config.yaml
n_layer: 14
d_mlp: 768
positions: "learned"
qk_norm: false
bias: "all"
tie_embeddings: true
parallel_block: false
init_std_qkv: 0.0559
init_std_o: 0.0395
init_std_up: 0.0559
init_std_down: 0.0
beta1: 0.9
beta2: 0.99
warmup_steps: 246
Each number is 128 + 32 x the weight over its row's rms, rounded and kept within 0 to 255. Layers, rows and columns count from 0. Numbers have three digits each. The size before them is the row's rms in percent of the matrix's.

# layer 7 attention output (transposed), 384x192, rms 0.0749, rows 50-63, columns 144-191
095:162096161133106090181088117185074106154123126172131160136101153097166048158061139091103159123136104143085039107167125087156127170145164101147119
092:119179178127169128101204097124121132160137122129128143084220144174155128169105174146074166111134134147167125084124158103151106115071138164126123
093:171183089128083139119133123169083138139137074140097106201129158118095139087093096149120152119131141146000116151120110120114106185134107108084118
086:099115113138141204107096197121118128152084113154073157111124131193127103121113138117166091203129095136200086123131146108158130074119095164134067
089:180112150083132159152132096115124109117173097193118139187159168152113070133136126217105152131090196172076170128109188114115125108156097101087109
088:106114145141141117155136159139167064152061145079130130087118133122152145175136106118201069137116129137247138126115140114156109137128141150182115
097:086135112159164102118131135154135149110143156070089104124146195092137072120158132125075178095155091136125159102129099194135130190126128117108139
098:042146108111119123148138080127151094151090147103158170074119131151080159177097141129131128126122144151146097130080139174093111098123120167127105
096:174054158132123151131182102087106082179132140159090138178046127115126131113110155093094116076092206129183148153124157148119195042158112189164142
091:106155179119149142102133121118134170141157079155093141172089149113135078163110074147090148116123173157085149147112191176076104051102113091109160
093:133156121154095135148088113091142145155117173120103182153077126113153089124120073092149119100177141101045093121090150162114126098130139107138097
096:083179134136107172153142135123141037128114146121107141160113135126115066170043179162117146127076156201118135115122127208146176081087128141130134
097:147119119102116165161113151166090173125202123156126141212144148108072143086108104144128190140144184112000113135107127106092132159135096122076097
101:184102099145148123110083104122142126139148120140129119134093107107125149115148120126095118140152128125125139131131160111142117142101128120122133
# layer 7 attention value, 384x192, rms 0.0818, rows 51-63, columns 144-191
090:133108124110120108159149094135110114084143085104113152123082133115110105163135114139162147107147181171123124089074043124057131154178127097135138
101:135111124153185110127163101084147107119111149116150119111103113136111132188160189107140143171120145102149155119137115125122138097120191171110088
092:120204144137102054141111116106154122123139132092157131138105130082158192138134058156107116077144156134114111144149174181117127189146088089145179
092:107135101117091062131170155103148173104101161073149193146127118113120162150104152119120148147115092125117075131059144141078085091175148134094141
092:097115119065141109119066107144168137102150061160166125125114131134146125107100106113147151140124133102073117094117134135104101120179050067134107
101:111117121119140170123168105124053127163121175158138111116126111144119150131082117138155074149124104101160056153098138099117121081159117127130130
099:135105118156174107103122192086139127051123079095097141126109143125169110077150120171114111146123125226130131096135155135161140161115112179093137
097:122178162115105142139162153147213154100135110148209160086179134182149112096110119134138124136133121107140107127155132080120119185069140188120099
092:129118146164117117134125100077091111105111146060185174158143082144130143130137129104138117169191092106092056132107117122134129160138172110125186
092:097118144159197112135136100114113142102107049080163107115091099196176151109101127140121077136103112189142137140138122126151172168116102151103159
094:144068186159101098153126140100131157110091098108172165117128122129103185126181067129121134138129096182149089124147198089102155125109132105151137
100:144113135193135088099125073126226095136091099119121148102126089130131171147156132165117100142115105144178129132197099137181105121164153216115080
077:086145172108119115137136201121097136100122156143103065129192154167149087097086162144109070119167118086097139115148135140129121144122085148106128
# layer 7 attention query, 384x192, rms 0.107, rows 64-78, columns 144-191
113:108143125151134068112092069126109149170155134129165136101106100152086118109169120108163115168113122183149131157122115105093081086129144094121177
108:118166191072118160152164119088114101135146123097176116117165158075091107150124129201148081206102167102129104110140140101161115135094146111100152
131:137089161094113074133112148133101117097111114142033152156123110130129103132164097049157156080085099100163148107136076124082110154111131109105161
129:119152100044118173154157143122165117147157181133114183152114111123138129126070166161164039125125091087104139124105167113103155099197090164106105
096:149115216172137080156148066131133152143201123123140137176145119149129160114158117124128145150113151114188118106113128142123116155115142102052160
125:147157116161118147099178136125146178159108122183102136129152162094133080183077149117111137178105084183167146089121116171164149129156094122121064
114:123126158072108108143110071074115119102183058180108162195179107104145116108114143141151122160129154125123060110107120101144087153116157111107204
111:098122087142112193090098102189109137103114137134137139134119146120090108158191112123121175173141128092069111174136116123126137061132151151162143
100:136161138158136153159089124148179193120218056154129152125063102105114153159087111122134095159137135114123099152129114114134187117179128143097092
126:141117120170123153122110131112170112107118150141153152143119100153147183160141147139067163115136139131169104109145132203157051104108198124106121
115:130127142221158141109098078173145112081108144120126104137123172093130075198099187125104121142082156108165103213145151153202165125191132135113113
127:112181086143137109123154110132093145117100169101090141168160178081102099150099100139120138199082125118138143107157060113175119150124158114076107
095:128125150089110085172103100126156136113200108114114155182116109098114172082137132147161106146108146160145136057115116134180125163106173129082139
112:120126144130126124155155104145112179165157159164076106132123123103071104071105146126094074106160090142092126055154077060091175173140151068086115
088:128162114186105114174112079073142145150196095101112104144121167105146148113160167132148099130139146101188119072124133152152164169104140153096127
# layer 7 attention key, 384x192, rms 0.1, rows 64-78, columns 144-191
117:111127116130153078126111101151131144097078127092145138041082106131112088159156167161144103145118118158241170131143108140122126120102128153148143
116:141154114092081123106146158141091159094192162153142119201099152087139088142129139202120142165086180158047107104143129084137089138110126127093121
118:135103148080131097129056146121099077112092136116087111086137213196065082127172087091146224117114114131159132148151129110138102143124152099128133
123:120127133102087148136104143142153141144196167102137131186114070085164152169127195148166068115155090108058150139061157134089168111121099128117078
098:094132106118135103112125146123091135152130136071109087141122102172121159125147139088071172115078124145127101083142152127125132139092140096129097
117:186113120160113125104157089124172134148095156148163161104098120127124181131109119168114141175117033175173123141123139132146106118112133159137149
102:104113130164128138122150156114124122110089154128115084087114117103164151099140137123112140099132120129191096094133161118164131160126125107171165
121:044134087099124146135161122141118122127050121130171145071108198143096092109152111184130154104135156132208131170136128133124152143149152116108154
101:083078127142148115146129135145132161122064136123115100110078094104141163151134116103095097120106133149196115127125131140150184171157101104167110
122:109129119190150176131098083107150095137166141135107117129140072151189196163114127101098142131164127125107114121098137177065074105136153112142144
122:086122080146131146152183080149108150157019136112128093062093156112144143122091148185065126133145114134223109194120167188173126136212083111113129
121:100132104148143170077167062166087096124000136156099131055093227138096095141097098149091155134108127119155091181156113101145060127139158086071130
099:077077114127128097109118124174100124118132139115102093168094097120139172140145155118106139111096148146079127086113134147116111170100124084111098
111:084130129099153141154117110144155153139079161127122091097114047108130161128069144128128072147125087176167102117122090095094143165121104125181128
100:101115115165140100106126131159144147086163154154135073154102068071147157122151135108075157114095104122085109121132131154122152111152146108153099